{"norm_place": "pre", "norm_eps": 1e-06, "positions": "rope", "rope_fraction": 1.0, "attn_scale": 0.125, "parallel_block": false, "init_std_up": 0.0267, "beta1": 0.9, "grad_clip": 0.5, "schedule": "wsd", "seq_len": 1024, "train_tokens": 604500000}
Each number is 128 + 24 x the weight over its row's rms, rounded and kept within 0 to 255. Layers, rows and columns count from 0. The size above them is the row's rms in percent of the matrix's.

# layer 2 MLP down (transposed), 1344x512, rms 0.0332, rows 1117-1134, columns 0-127
size [104 101 101 102  94  97 109 105  99 110 100 101  97  98  94 102  97  99]
[[ 93 139  98 106 136 106 125 111 127 156 119 141 123 119 108 115 131 154 116 123 123 157 149 137 155 144 117 120 163 155  97 108 146 134 107 128 102 137 149 129  94 109 118 132 104 125 118 103 153  67 109 126  89  96 111 165 113 124 121 112 104 170 150 101 112 128 100  97  98 123  92 136 135 127 109 144 157 127 125 143  89 138 139  82  57 121 173 132 116 136 188 142 156 144 105 114 110  95 113 130 145 139 134 117 150 126 127 118 127  69 155 145 127 123 137 147 125 166 140 125 125 135 128  88 116 157 147 138]
 [135  99 146 113 147 105 145 144 123  98 107 114 113 163  77 145 138 160 131 125 129 120 128 113 180 127 135 105 127 102 120  87  64 107 110 159 151  94 118 130 144 129 166 145 118 106 157 114 108 118 145 167 133 143 145 112 102 167 145 117 143 105 136 165 100 118 141 103  85 158 133 192  96 144 119 113 129 128  82 155 147 172 116 166 132 121 121 103 127 159 103 121  96 127 158 101 136 120 144  99 160 166 146 167 140 140 132 116 132 133 108 126 152 167 132  84 134 143 161 158 144 117  92 174 170 113 129 162]
 [137 135  98  83 150 183 153 139 142 139  99 141 101 127 113 138 138 146 172 144 137 128 149 121 150 155 147 106 130 142 138 120 164 168  97 140 153 119 155 103 150 100 139 168 137 144 147 131 158 111  85 134 121 102  89 157 124 159 113 112 146 129 147 107 161  98  72  95 151  99 151  82  72 165 150  80 164 117 116 149 128 131 120  93 126 146 111 150 124 124 117 105 102 137 161 167 131 114 138 128 111 133 102 102  91  96 181 134 103 149 110 169 171 146 122 163 141 139 111 105 152 137 152 102 153 154 119 124]
 [135 152 111 162 142 145 129 122 157 152 142 134 125 117 175  98 114 104 121 142 113 119 150 115 123 108 116 115 157 142 112 133  89 145 145 118  86 113 127 164 118 105 132 136 109 160  71 109 114 134 124 125 150 129 101 105 119 105 155 122  73  95 128 122 120 132 141 133 114 102 122 145 109 104  93 160 179 128 164 154 107 121 138 130 115  87 141 115 155 128 109 149 160 131 147 121 104 149  88 135  86 171 117 147 154 217 160 114 146 124 121 180 101 116 134 134 111 141  86  72 155 160 142 135 151 135 173  95]
 [121 126 115 122 130 134 146 131  71 153  98 151 138  94 122 106 165 152 131  68 118 108 124 113 120 123 113 136 128 127 150 106  99 140 124 112  95 167 110 128 115 141 146 145 153 153 120  70 141  87 118 138 151 139 113 149 147 118 104 151  88 124 146 100 175 150 143 124 171 156 116 118 145  87 153 123 140 116 110 140 119 161  95 135 136 147 157 143 155 138  92 137 151 131  63 112 128 160  98 137 121 150 136  89 115 116 107 108 122 102 152 136 133 129 120 127  90 131 128 129 137 116 191 143 104 153 120 141]
 [125 135 141 109 105 131 142  96 140 154  99 105 135  74 156 150 120 155 127 128 103 107 131 146 110 131  96 131 132 135 115 133 144 156  80 124 152 110 135 114 131 130 103 146 144 120 137 166 133 161 159  98 156 166 126 129 139 140 142  87 128 117 128  73 135 133 107 131 165 146 159 149 104 121 107 144 146 104 143 146  98 139  97 152 113 164 136 132 119 138 103 109 139  95 123 184 144  87 108 117 117 129 114 128 122  99 155 170 161 143 145  98 124 154 122  82 151 128 130  92 120 118 148  76 125 153 122 151]
 [124 110 149 160 144 129 126 106 121 108 122 164 113 138 129 128 151 104 125 117 150 145 122 143 152  89 162 128 114 164 128 134 118 145 105 150 153  93 153  95 141 148 190 123 115 124 131 114 163 130  95 147 129 159 167 117 141  99 137 126 125 165 116 139 151 129 127  82 154 149 123 154 151 116  99 112 127  81 129 122 153 141 120 118 114 131 148  89 107  72 117 124 126 138 146 101 116 134 166 162 147  91 105 118 113 133 132 104 161 122  95 150 132  72 127  96 145 150 164 109 147 107 124 128 110 143 150 127]
 [129 160 106 104 169 185 135 114 133 133  99 135 150  96 124 156 153 107 118 111 102 132 125 145 113 133 153 111 113 109 124 141 122 181 152 117 165 142 141 168 122  95 108 110 118 100 143 120 157  88 169 143 128 159 130 127 142 105 114 122 117 156 101 155 103  94 106 122 149 111 143 142 125 160 179 129 123 143 113 156 139 128 131  95 153 168  87 124 128 100 143 109 148 170 129 124 132 164 139  71 114 143 145 114 151 106 131  92 109 103 129 131 114 138 122 131 136 123 134 139 145 144 105 134 112 153 129 124]
 [141 124 142 129 123 120 135 136 182 159 147 141 139 123 122 142 122 142 166  90 130 140 148 123 120 142 105 163 138 103 108 148 141 110 120 136 110  98 120 125 161  84 133 129 169  90 178 118 123 135 117 147 170 105 114 115 141 109 165 120  99 117 114 172  85 112 124 113 129 147 162 112 138 116 134 126 110 115 130 126 177 117 152 162 146 114 139  94 146 140 140 121  79 110  96  97 147 115 147 130 123 105 152 139 104 123 153 142 144 125 132 138 145 138 111 163 105 119 135 127 114 134 149 169 149 134 116 128]
 [121 102 118 117 109 159 144 125 137 142 111 134  65 115  97 111  70 102  76 172 101 111 117  95 101 119 113 147 137  98 121 145 143 105 144 103 119 110 137 161 137 100 133 117 114 128 139 133 152 102 109 119  77 107 121 118 138 151 146 121  98  98 125 210 129 141 142 135 112 105  80 150 137 145 112 121 103 115 135 147 159  91 165 197 174 122 112 133 136 169 127 124  98 118  88 121 136 112 113 135 125 123 167 120 144 113 141 144 113 155 122 111 141 142 139 130 141 136 142 114 118 111 141 129 125 165 143 104]
 [ 92 153 127 123  99 116 112 140 128 129 126 140 132  99 112 113 126  99  85 108 118 142  95 134  93  89 148 139 131  97  96 153 127 145 124 120 153 150 129 107 159 168 109  98 127  83 151 144 107 122 169 126 164  93 134 139 140 111 169 141 139 146 104 169 124 176 124 140 137 139 145 157 129 125 142 177 122 126 127 190 134 132 147 133 152 123 124 129 103 154 140 133 160 140 106 125 138 125  98 116 112 134 135  94 124 116 116 140 166 131 116  80 109 155 104  96  94 120 101 143 137 130 163 112  84 137 128 116]
 [146  91 138  91 148 122 132 119 135 131  52 103 109 118 127 151 117 121  96 133 153 155 103 130  77 136 160 104 137 147 184 165 144 157 107 114 129 112 174 166 102 112 120 125 135 160  84 146 139 125 129 136 135 118 112 127 120 184 122  95 116 130 129 107 164 121 127 128 124 144 132 140 128 177  88  83 148  75 117  82 134 171 188 103 126 104 138 138 139 120 121 175 153 126 125 153 128 122  93 109 150 122 125 132 135 162 126 143 148 103  80 119 163 163 122 133 167 166 122 125 139 112 103 173 161 120 139 152]
 [112 103 129  94 140 131 136 131 114 104  87 145  87 117  94 101 133  78  54 112 131 111 126 101 114 175 105 130 121 142 145 132 137  99  75 120 113 125 163 128 133 136 144 116 125 122  98 129 118  95 128 150 131 109 122 181 135  87 133 111 178 171 102 119 101  63 151 141 128 142 148 119 103 108 140 148 127 119  81 140 121 134 131  89 134 118 143 114 142 102 138 139 146 128 134 105 132  95 127 144  93 104 136 131 153  50 115 117 154 154 119 108 175 149 123 113 144 146 112  94 117 118 136 156 126  97 124  95]
 [ 76 113 131  95 155 138 111 169 181 118 109 136 134 118 123 163 179  63 112 147 147 148 110 104  95 104 103 119 154 135 134 139 100 153 116 137 162 128 101  92 123 181 153 153 173 143 142 170 162 143 156 111 120 149 103 133 105 107 107 127  90 141 132  89 139 126 128 151 144 110 174 149 140  87 111 134 111 122 134 116 131 160 124 133  77 157 142 139 130 117  92 120  94 157 162  90 127 161 119 110 135 153 143 105 138 101 112 110 126 139 117 131 160 129 147  86 119 110  98 109 125 136  95 134 124 153 168 158]
 [156 109 124 157 113 117  80  93 119 138 146 136 119 137 149 129 117 141  92 112 114 141  98  95 147 118 136 116 122 119 120 119 157 113  94 100 119 115 130 110 132 110  79 132 144 149 117 117 110 145 128 162 122 195 118 152 138 154 134 128  96  82 117 170 137 138 137 164 120 151 139 110 146  79 138 123 155 130 179 122 133 119 111 149 111 133 125  26 102 101 128 116  93 119 128 126 156 131 142 160 153 160 115 118 121 119 140 158  95 149 101 144 133  96 124 157 135 152  87  95 145 135  85 114 110 102 107 130]
 [130 138  90 133 106 132 113 112  87  80 124 113 137 139 110 128 159 113 131 136 144  99 118 148 128 140 130 108 166 149 134  62 160 139 143 156  83 116  82 137  79 134 111 112 151 178  85 126 143 133 132 152 130  87 134  93 125 173  91 145 139 150 145 141 142 119 180 138 111 111 120 140 153 139 118  99 111 137 147 126 141 138 168  79 168 143 104 138 129 113 147 125 140 132 159 119 165 108 111 120 129  84 109 124 140 120 125 130 129 128  88 136 114  91 139 138 147 125 115 124 107 112 173  78 130 153 118 133]
 [134 128 110  86 114 121 150 120 110  89  95 103 166 141 157 159  98 124 136 134 126  95 158 101 117 110 136 141 137  91 114 122 150 168 124  98 113 112 143 113 124 106  85 144 148 143 112 126 128 127  93 154 131 158 129  94 131 159 145 136 115 165 145 164  82 160 114 126 155 170 152 150 103 175 148 106 144 125  86 161 127 163 147 135 119 143 142 102 142 138 138 120 149 109 125 117 103 131 144 137 127 135 161  99 156 150 108 139 103 113 107 133 145 126 121 110 130 146 134 129 141 139 134 101 104 129 129 117]
 [114 178 157  95 183 108 180 109 165 126 124 105 112 145  97 118 139 104 108 123 157 121 139 131  93 102 157 133 102 132 104 130 102 158 126 114 129 108  93 137 118 153 151 113 155 128 129 112 108 124 124 148 137  95 158 167 145 149 100  78 185 165  94 106 125 151 140 119 146 123  86 104 119  90 141 130 143 158 144 131 155 155 156 131 135  86 139 150 123 126 127 135 106 118 143  91 175  96  93 182  88 117 142 155 173 106 126 139 149 149 182  73 134 149 143 146 122 144  89 151 106 126 117 126 106 108 124  88]]
# layer 2 MLP gate, 1344x512, rms 0.037, rows 1118-1135, columns 0-127
size [ 97 102 102  92  97 114 105  98 114  99 103  97  94  94 105  92  93 104]
[[141  85 114 121 135 110 129 132 128 151 136 168 121 139 124 112 142 121 125 115 120 109 183 131 160  96 115 100 120 117 125 108 100  98 122 122 114 142 136 142 119 125 135 133 147 160 119 114 159 146 175 140 145 134 126  72 124 161 130 104 119  98 130 138 131 134 157  80 139 107 145 135 150 141 137 114 130 129 136 160  96 115  37 114 115 150 148 132  86 138  97 110 156 102 209 135 112  97 125 139 182  95 143 138 132 127 126 106 106 161 159 103 117 170 110 146 107 135 143 132 168 210 106 150 115 122 142 132]
 [ 76 136  85 116 172 108 104  98 163 118 142 115  87 132 116 131  82  84 116 125 142 140 162 122 147 124 131 157 111 123 137 120 175 131 134 112  73 122 117 103 126 130 124 165 135 187 140  87 122 159 113 150 148 151 109  98 119 146 107 134  89 170 121  87 135 181 176 132 106 127 132 109 116 139 129 122 138 128 136 118  93 130 137 166 132  97 164 152 172 167 121 140 120  97 179 111 118 129 138 105 121 140 106 132 160 151  84 104 131 166 150 114 158 136 135 145 103 117 136 130  94 113 138 106 160  99 121 203]
 [142 149 139 121 144 144 111 145 128 159 133  87 114 120  91 102 157 152 132 135 191  90 122 141 122 159 139 112  91  88 118 146 139 138 101 120 123 121 126 120 137  99 113 101 116 144 124 154  95 102 164 175 151 123 118 157 127 145 120 162 157 155 120 130 148 132 122 121 117 147 118 114 134 124 118 142 146 159 128 151 170 133 139 101 147 155 139  96 151 122 148 110 117 169 144 171 115  88 192 145 133 128 143  80 140  72 151 116 132 121 126 150 163 115 135 162 131 116 115 124 100 108  94 103 131 164 148 167]
 [103 150 126  93 167 134 107 144  79  99 135 137  99 135 166 158 166 124 109 134  90 126 156 138 113 137 120 167 143 147  81 133 145 117 119 147 153 138 147  97 105 150  98 146 151 121 154 132 110 112 165 138 103 107 113 181 106  90 162 118 114 120 170 133 167 116 113 115 123 116  91 132 143 109 126 140 185 123 126 113 175 162  96 116 138 112 168 104 152 115 145 134 104 160 157 147 150 147 129 142 172 143  81 113 171 123  88 109 115 193 131 122  75 149 130 123 133 133 138  83 148 138 123 122 154 142 109 146]
 [104  96 139 129 127  98 128 104  92 109 122 137 133 144 155 151 117 166 118 105 134 137 171 133 140 101 146 107 136 165 110 139 123 111 170 140 142 156 149 126 127 117 125 207 138 110  97  90 124 107 136 145 112 143 112 122 164 138 110 138 137 108  86 126  89 129 141  91 107 145 113 144 133 160 146 139 138 112 123  98 114 146 152 137 154 134 137 169 158 140 150 155 152 145 130 130 113 144 148 119 126 161 114 137 132 109 106 157 109 105 120 160 120 114 133 166  96 148  92 121 179 193  98 129 157 114 106 128]
 [143 140 127 178 138 148 122 103  96 136 124 108  99 156 130 136 115 132 143 124 136 127 171 154 130 141 120  59 125 134 135 151 142 120 145 133 134 145 108 104  99 118 105 148 123 175 182 104 140 115  91  95 139 142 114 109 107 129 108 140 130 170 103 120 127 130 115 134 102 115 110 115  95  79 192 171 129 133 129 107 127 142 113 114 167 161 118 123  84 139 159 138 123 103 169 150 110 139  99  97 142 142 104 104 138 137  94 164 159 146 170 140 132 127 119 163  87 156 119 143 138 122 168 124 162 139 124 111]
 [ 95 109 127 145 112 123 122 110  90 103 176 115 139 146 127 150 129 135 124 154 125 181 173 116  88 122 101 130 125  94  79 167 116 137 148  63 140 166 160 182 113 155 179 117 118 152 113 161 140 124 134 112 118 182 136 114 110 129 141 167 146 151  95 136 150 131 122 159 148 143 140 125 116 139 148 138 150  88 120 158  94 131 121  88 149 127 111 156 138 106 133 171 121 102 171 120 180 137 131 109 151 136 133 149 134 107 100 142 129 132  94 111 138 122 154 136 110  97 135 126 122 169 131 144 142 120 132 134]
 [100 108 157 132 128  96 163 129 151 131 171 108  96 122 119 158 141  65 136 141 144 151 161 107  98 152 112 107 106 134 136 101 120 136 136 103 142 119 146 119 151  86 110 146 130  96 144 144 130 109 114 107 153 101 129 112 149 169 151 111 107 144 111 132 138 119 162 121 141 134 128 147 136 127 107 137 161 104 129 126 153 141  98 167 138 126 143 111 122 129 123 106 142 140 101 121 165 143 181 131 128 114 128 128 159 147 141 123 124 125 157 128 144 134 156 118 109 172 125 124 173 170 177 166 128 121 127 161]
 [135 140 140 142 105 151 155 123 123 124 130 143  91 131 144 130 117 117 150 139  91 128 101  86 129  92 114 107 167 109 110 147 165 113 135 115 152 112 141 154 104 134 131 111 105 151 118 120 171 103 144 114  78 144 106 108 105 144  99 145 112 142 121 177 103 145 136  94 104 136 109 145 157 158  64 149 111 138 120 149 129  91 171 150 163 144 113 156 109 129 116 110 122 132 142 154 114 115 155 162 108 104 133 109 150 126 159 138 139 144 145  86 178 126 117 150 146 134 137 126 152  98 147 124 142 120 172 113]
 [109 141 200 169 126 151 147 116 104 139 160 124 125 103 124 144 122 144 141 116  93 164 152  90 113 141 161 113  74 134 124 133  87 104 158 128 133 145 145 126 114  83 152 151  80 124  89 138 107 125 118  77  96 123 163 128 138 159 106 129  96 150 129 141 124 108 133 112 154 106 105 134 115 103 181 139 137 111 154 132 139 148 117 146 145 164 119 117 131 123 165 163 172 114 128 124  86 156 174 180 113 118 138 119 125 161 150 107  63 110 141 167 135 136 145 171 178 110 127 151 149 148 106 104 146 119 148 153]
 [138 103 129 131 131 153 132 172 140 146 146 130 120 138 137 140  53 155 115 141 114 118 136  99 147 150 132 127 124 132 114 144  86 110 103 155 126  83 103 106 127 165 152 124 153 125 167 127 122 143 122 108 160  96  97 158  98 105 199 143 103 101 144  77 125 161 148 148 148 160 139 141 108 154  91 118 106 184  68 133 118 129 131 115 123 109 151 121 184 135 127 134 130 140 136 154  96 125 171 113 117 121 140 132  99 146 179 163 145 165 157  97 157 143 146 119 108 125 136  88 103 107 160 123 111  90 130 158]
 [126 148 120  91 126 103 141 143 106 111 134 110 157 127 115 169 100 151 177  99 138 112 118 117 111 133 123  91 109 139 104 111  87 125 148 123 137 120 104 128 156 125 118 114 140 101 127  98 141 162 167 156 142 134 119 142 110 102 115 128 107  88 156  97 150 194 130  99 144 103  99 142 150 161 101 130 166 157 204 138 130 159  98 142 113 160 143 108 108 114  98 145 154 115 125 185 108 171 146 100 154 130 132 140 134 153 167 178 113 141 129 106  97 124 147 157 108 121 111 121  94 111 110 150 157 128 129 150]
 [116 130 141 132 122 103 141 136 157 109 146 141  67  86 103 126 157 133 116 149  81 115 161 164 107 156 141 162 149 104 139 112 156  85 140 145 105 123 159 154 117 101 174 120 120 116 103 177  98  90 169  83 140 154 121 156 132 142 131  97 113 163 127 104 110 121 187 155 141 121 188 102 144  91 107 116  91 134  91 128  90 143 126 134 133 154  87 137 156 153 104 144 206 121 126 161 124 139 135 102 121 123 145 150 179 125 125 122 164 139  94 136 142 144 122 136 137 123 186 132 157 125 107 126 205 141  98 121]
 [106 127 117 139 138 118 144 138 131 135 127 126 109 137  99 114 154  91 128 122 111 104 153 101 137 101 118 138 148 152 103 153 142 132 128 154 150 114 115 134 138 142 135  87  87 150 140 148 167 131 188 111 133 135  84 132 156 132  94 137 130 117 144 128 136 122 158 117 123  80 127 138 126 130  86 184 126 104 106 126 147  69 164 145 141 158 122 146 117 154 128 160 137 169 147 120  90 145 117 139 147 123 121 105 162 152 129 103 164 117  99 168 136 100 121 149 154 169 145 133 118 124 148 115 144 147 117 128]
 [ 95 108 117 141 142 122 137 132 141  73 123 152 100 123 129 129 141 124 104 105 136 117  93 166 160 150  75 111 124  98 119 102 114 127 133 133 132 126 127 148 160 116 154 140 134 127  97 116  95 177 114  96 129 136 131 141  89 131 166 122  99 125 113 155 125 122 150 125 125 153 131 115 122 148 108 155 184  92 146 144 136 144 150 109 120 185 112 124 134 114 172  78 141 108 138 123 124 126 124  83 119 137 104 179 137 118 118 109 137 116 144 108  66  82 127 150 109 143 148 155 107 129 112 115 152 107 108 129]
 [154 101 121 117 182 160  95 133 155 119 124 129 125 158 131 120  62 143 104 127 122 132 146  99 108  98 153  72 119 114 107 120 114 103 144  96 147  89 150 114 129 104 126 123 131 141 138  70 120 153  91 149  93  74 135 138 163 138 129 126 152 149 168 126 156 171 140 140  99 137 115 111 101 130 181 114 149 132 107 129 105 124 148 157 119 153 132 102 138 107 121 120 159  72 148 127 158 101 130 130 116 173 123 157 131 108 110 105 125 111 146 135 116 125 152 128  98 100 154 118 111 155 134 136 156 113 132 119]
 [ 90  75 125 151 128 145 171 104 143 120 123 108 113  87 119 128  58 147 146 115 118  94 112  92 114 167 126 133 137 100 113  75 124  91 163 105 142 132  70 126 129 139 106 140 114 153 161 161 143 138 144 118 131 111 135 130 113 102 128 118 153 122 152 124 117 130  90 143 172 102 139 132 119 155 150 144 176 142 117 143 143 134 167 131  91 181  96 163 109 149 112 121 146  96 109 135  99  94  65 129  89 118 130 164 146 162 133 140 143 155 117  67 104 110 135 141 114 140 150 102 127 118 148 174 133 158 141  98]
 [116 125 123 121 151 157 156 135  94 170 122 104 122 145 132 113  96  76 130 138  96  68 141 156 117 167 165 163 147 126 154 134 123 111 125  95 138  99 134 129 114 101  68 134 131 137 122  92 118 138 146 136  95 112 143 141 119 121 128 147 103 107 126 120 177 122 111 112 130 131 111 111 159 143 103 146 112 116 124 135 107  78 113 116 118 119 176 149 141 126 113  97 117 102 117 161 136 114 166 139 152  68 135 147 110 158 123 113 134 172 139 181 161 148 121 106 130 160 164 136 110 130 108 122 127 143 132 111]]
# layer 2 MLP up, 1344x512, rms 0.0362, rows 1118-1135, columns 0-127
size [ 99 103 101  91  95 110 106  97 109  99 104  96  97  95 101  97  97 103]
[[109 119 155 148  89  83 174 129 136  99 126 150 119 169 147 143 194 118 115 122 163 170 105 111 139 107 119 154 117 153 136 126 118 100 154 141 133 125 118 123 137 111 108 140 143  95 127 134 131 108 121 160 140 107 115 153  72 147 133 152 157  87 112 158 118 142 152 142 143 132 103 171 155 123 104  78 134 128 139 148 170 131 137 122 139 105 133 132 161 123 135 104 144 123 111 125 134 127 145  96  95 129 110 143 156 122  87 138 138 112 129  98 134 125 151 115 154 202 164 123  88  76 171 146 125 115 148 114]
 [156 159  82 103 140 150 107 125 137 129 108 119 121 128  93 112 145 180 135 126 147 116 147 104 147 154 111 154 136  84 111  83 136 134 145 129 101 125 103 112 125 132 167 125  92 171 110 106 171  98 135 132 105 170 131 161 155 128 147 109 126 133  95  93 110 140 140 127 118 164 120  96 105 150 151 117 110  95 118 154 117 152 121 116 126 148 122  81  99 189 104 112 137  66 143  98 114 135 125 142  99 165  81 136  93 100 141 137 144 145 152  66 152 140 101 142  91 158 135 127 110 154 129 133 134 133 111 114]
 [158  87 140 128 105 133 114 111  93 128 123 148 100 162 118 118 139  97 132  80 138 117 145 101 127 142  82 145 116 124 121 132 147 116 124 119 113 104 144 110 108 108 140 161 167  70 142  98 130 160 110 127 138 130 127 132 136 109 128 135 102 177 115 176 133  93 145 155 137 162 155  82 152  86 155  99 122 129 114 154 106  99 105 121  92 126 121 146 117  83 145 116 121 122 142 139 146 112 147 106 134  68 132 112 143  60 115 137 128 182  90 125 156 153 116 118 146 137 158 129 136 112 124 135 127 139 108 117]
 [100 132 128 106 138  93 127 153 120 113 125 135 103 156 108 128 111 122 110 159 128 135 101 121 154 142 147 105 113 150 122 144 113 153 131 164 169  82 170 117 115  95  99 169 164 113 149 134 126 108 120 134 139 146 106 121  85 103 166 125  68 148 106 107 102 128 132 141 179 116 108 174 141 117 107 125 112 121 128 125 100  86 171 133 145 120 132  90 148 124 120 139  99 180 160 157  97 104 105 139 133 155  96 107  99 141 195 139 138 127 163 104 111 103  74 142 118 116 117 131 134 115 144 131 145 167 127 145]
 [130 142 147 149 106 152  92 100 111 139 151 170 150 164 114 112 102 153 138 188 113 122 146 125 152 118 102 113 115 111  96  97 137  90 103  91 129 142 109 172 108 121 163 115 161 114 187 148 118 148 139 108 125 127 158 130 137 104 165 118 115 145  88 130 128 112 107 130 146  86 125 134 115  89 109 117 104 114 140 155 115 119  83 105 132 173  85  98 131 128 127 114 117 137 113 122 117 116 139 133 140 139 142 158 158 135 111 128 155 139 155  92 158 146 125 129 132 142 125 169 113  75 125 119  93 130 128  92]
 [104 134 107  96  93 156 140 129 146 125 117 124 113 130 133 106 111  99 140 117 147 129  94 128 125 103 113 149 101 136 114 120 141 156 129 140 123 122 189 152 131 138 132 115 150 157 157 110 121 151 124 152 126 104  97 121 118 115 157 119 137 101 105 126 104 109 137 166 149 131 118 154 154 128 113  76 140 146 146 121 141  82 133 111 151 135 109 110 129 141 108 127 180 123 120  59 122 124 181  74 100 168 151 165 115 128 136 147 108 145 112 107 128 203 111 101 138 176 138 122  94 122 130 117  73 104 126 115]
 [ 89 172 149 124  99 130 158  87 122 127 147 124 135 120 100 116 172 117 121 137 132  94 129  84 161  96 133 165  82 135 142 108  83 123 131 138 112 135  80 145 147 134 153 175 115 176 104 135 114 130 113 102 123 123 142 107 158 120 118 118 170  61 138 130 145 156 145  83 144 154 128  98  98  86 135 111 159 138 103 127 155 154 109 183 107 102 130 160 109 126 154 133  82  99 105 136 102 146 121 147 110  89 113 134  91 110 130 126 124 137 132 124 172 125 133 166 157 143 154 120 118 102  89 144 138  73 130 109]
 [ 99  93 134 102 109 130 143 109 146 158 141 124  94 155 130 119 129 120 139 163 140 172 128 150 144 146 137 154 119 146 123 134 182 116 141 135 138 114 175 126 138 127 149 145 164 102 142  84 149 148 118 155 118 119 147 148 132 141 135 119 117 110 135 134 169 137 123  70 172  73 121 141 172 109 174 118 163  96 121  99 155 156 129 148 157  95 131 119 108 118 130 121 141 129 151 119 148 130 154 136  99  94 152 138 106 165 179 107 171 136 130 109 131 108 112 186 105 125 117 121 128 136 147 193 106 107 137 133]
 [138 103 153 134 114 125 149 136 129 103 149 130  96  91 118 151 147  92 117 138 167 152 169 109 162 138 136 131  95 123 146 147  98 103 158 142  85 114 157 114 143 134 138 118 136 145 152 125 119 144 113 171 103 165  85 151 154 110 159  99  56 100 104 126  91 121 145 125 115  90 130 148 141 139 128  92 135 122 107 130 111 118 119 109  90 133 124 134 112 135 129 132 110 117 162  70 111 123 156 161 112  52 138 165 176 122 108 128  91 118 175 126 123 145 170 113 108 145 139 118 152 160 112 147 127 136 105 132]
 [134 165  99 122 121 118 147 137 156 120 176 118 104 148 157 118  77 120 135 112 141 157 168 141  92 121 106  90 119 127 151 134 123 137 116 100 100 138 121 168 141 115 122 123 117 143  93 129 111 126 151 148 174 137 128 123 136 132 112 107 114 133 123 156 150 121 149 123 144 131 109 110  89 133 177 139 170 136 115 150 100 153 127 180 134 124 132 132 114 167 113 119 153  96 165  95 125 127  72 107 126 114 145 173 124 152  97 155 110  74 110  84 140 179 123  91 149 103 127 135 124 141 164 152 119 112  82 152]
 [ 97 135 141  96 107  88 144  97 201 147 126 117 153  94  93 153 138 108 148 115 132 141 108 159 112 117 162  90 125 165 102 134 182 168 103 104 109 129 161 157 139 154 114 114 125 132 118 155 156  99 142 114 134 125 114 100 161  99 134 113 124 110 110 142 139 171 123 137 170 146 137 178  83 164 132 109 143  94 110 154 127 103 144 127 123 136  74 140 141 116 124 151  96 124 124 100 138 173 133 127 155  98 137 148 105 145 167  90 136 125 121 129 120 175 107 169 206 144 113 137 135 118 125 122 159  72 103 165]
 [157 144 106 123 132 146 104 145 158 140 128 141 110 118 101 107 155  77 120 121 183  92 128 100 147 178 136 155 139 116 147 125  97 111 102 134  91 109 146 127 138 136  82 147 129 129 170 105 132 141 103 107 130 145 151 137 110 156 139 147 159 155 168 125 174 123 156 126 125 113 116  90 141 152 150 140 103 113 166  92 152 154 124 127  92 127 137 105 150 139 133 130 141 156 123 151  85 137 168 128 142 133 132 113 134 124 151  94 134 115 157 129 181 161 159 121 153 180 114 168  97  99 132 109 134 114 154 133]
 [134 122 122  91 122  98 103 144 125 160 128 136  88 189 139  80 160 118 154 102 175  94 165  91 152 125 130  97 143 136 123 149 116  81 140 127 105 141 112 168 111 137 160 165 118 149 143 132 142 117 109 169 162 135 124 158 167 167  86 135 169  98 139  91 105 142 117 159 133 155  86 122 147 180  93 137 126 121 106 133 137 160 101 170  91 141 120 148 152 130 137 118 150 137 144 143 142 144 113 120 139 142 123 134 101 121 142 157 143  76 108 109 131 112 149 119 124 128 109 110 146 128 133 129 142 106 139 129]
 [ 93  90 137 100 110 152 100 136 107 146 128 134 147 153 151  87 102  94 128 172 117 110 145 142 122 121 153 101 150 124 103 123 132 171  94 159 153 145 141 123 135 133 123 178 124 104 153 117  73 102 118 129 146 156 127 118  93 156 132 122 107 115 157 166 125 117  98 163 120 105 170 133 117 119 102 139 120 114 132 106 113 122 143 132 148 183 121 142 101 142 120 118 136 135 147 138  92 133 154 138 116 149  98 118 124  90 131 146 164 116 134 110 148 203 120 141 138 162 125 114 123 146 108 110 161 122 145 100]
 [ 87 127 130 147 158 132 126 141 101 153 120  78 130 168 150 122  88 132 120 162 134 102 107 159 125 167 156 119 163  74 155  71 138 132 129 144 131 102 106 114 127 121 122  95 132 146  79  93 134 135 133 114 102 140  97 152 118  96 120 145 138 166 170 138 127 127 133 158 161 145 150  89  91  93 126 145 159 123 103 144 153 141 124 101 157 147  96 141 131  99 116 132 137 103 150 164 144 135 134 122 124 152 127  97  79  81 123  94 106 163 170 117  92  61 106 142 103 153 109 121 140 156 115 145 132 162  96 129]
 [ 94 148  97  95 125 118 166 163 132 123 144  85 120 169 144 122 146 110 130 191 147 132  99 107 112 113 124 120 119 110 153 119 120 144 156 135 140 155 113  87 163 117 130 147 135 137 175 158 111 126  63 130 134 134 153 109 124 143 150  93 176 161 149 154 109 132 112 137  97 115 139 149 110 155  98  88 134 122 120 119 126 117 158 138 153 171 158 111 165 156 126 117 140 115 137 135 141 146 178 129 109 145 136 173 142 138 102 147 125 113  80 144 129 116 157  96 128 113 135 130 116 120 145 130 166 122 173 128]
 [149 158 118  89  70  99 138 124 140  93 121 184 143 130 156 158 117 132 118 142 130 142 141 121 142 135 144 117 131 104 127 157  79 179 152 147 102 131 138 169 129 129 129 115 142 136 145 129 129 172 125 130 116 119 139 146 118 141 143 112 140 107 144  99 124 130 130  94  67  90  89 129 131 138 140 151 158 137 134 128  91 121 161 118 116 146 137 149 127 118 116 126 131 126 164 116 122 111 121 140 139 129 184 129 157 151 138 116 157 138 166 140 144 131 180 113 109  99 154 102 133 144 117 132 149 133 129 116]
 [128  89  87  98 137 134 125 155 108 101  97 141  76  86 131 108  90 153  99 116 147 185 127 154 162 127 125 124 104 167 146 136 150 158 155  83 129 112 145 183 113 106 163 144 110 119 103 147 125 100 102 123 139 133 113 171 117 119 131  84 127 128 160 118  91 116 131 138 130 149 188  71  78 123 109 142  97 145 144  87 103 168 134 120 148 125 118  96 133 153 107 167  90 168 119 113 144 150 130 154 124 138 148 113 135  94 114 136 115 125 104 159  79  78 159 135 105 107 127 116 133 126  89 133 166 156 103 128]]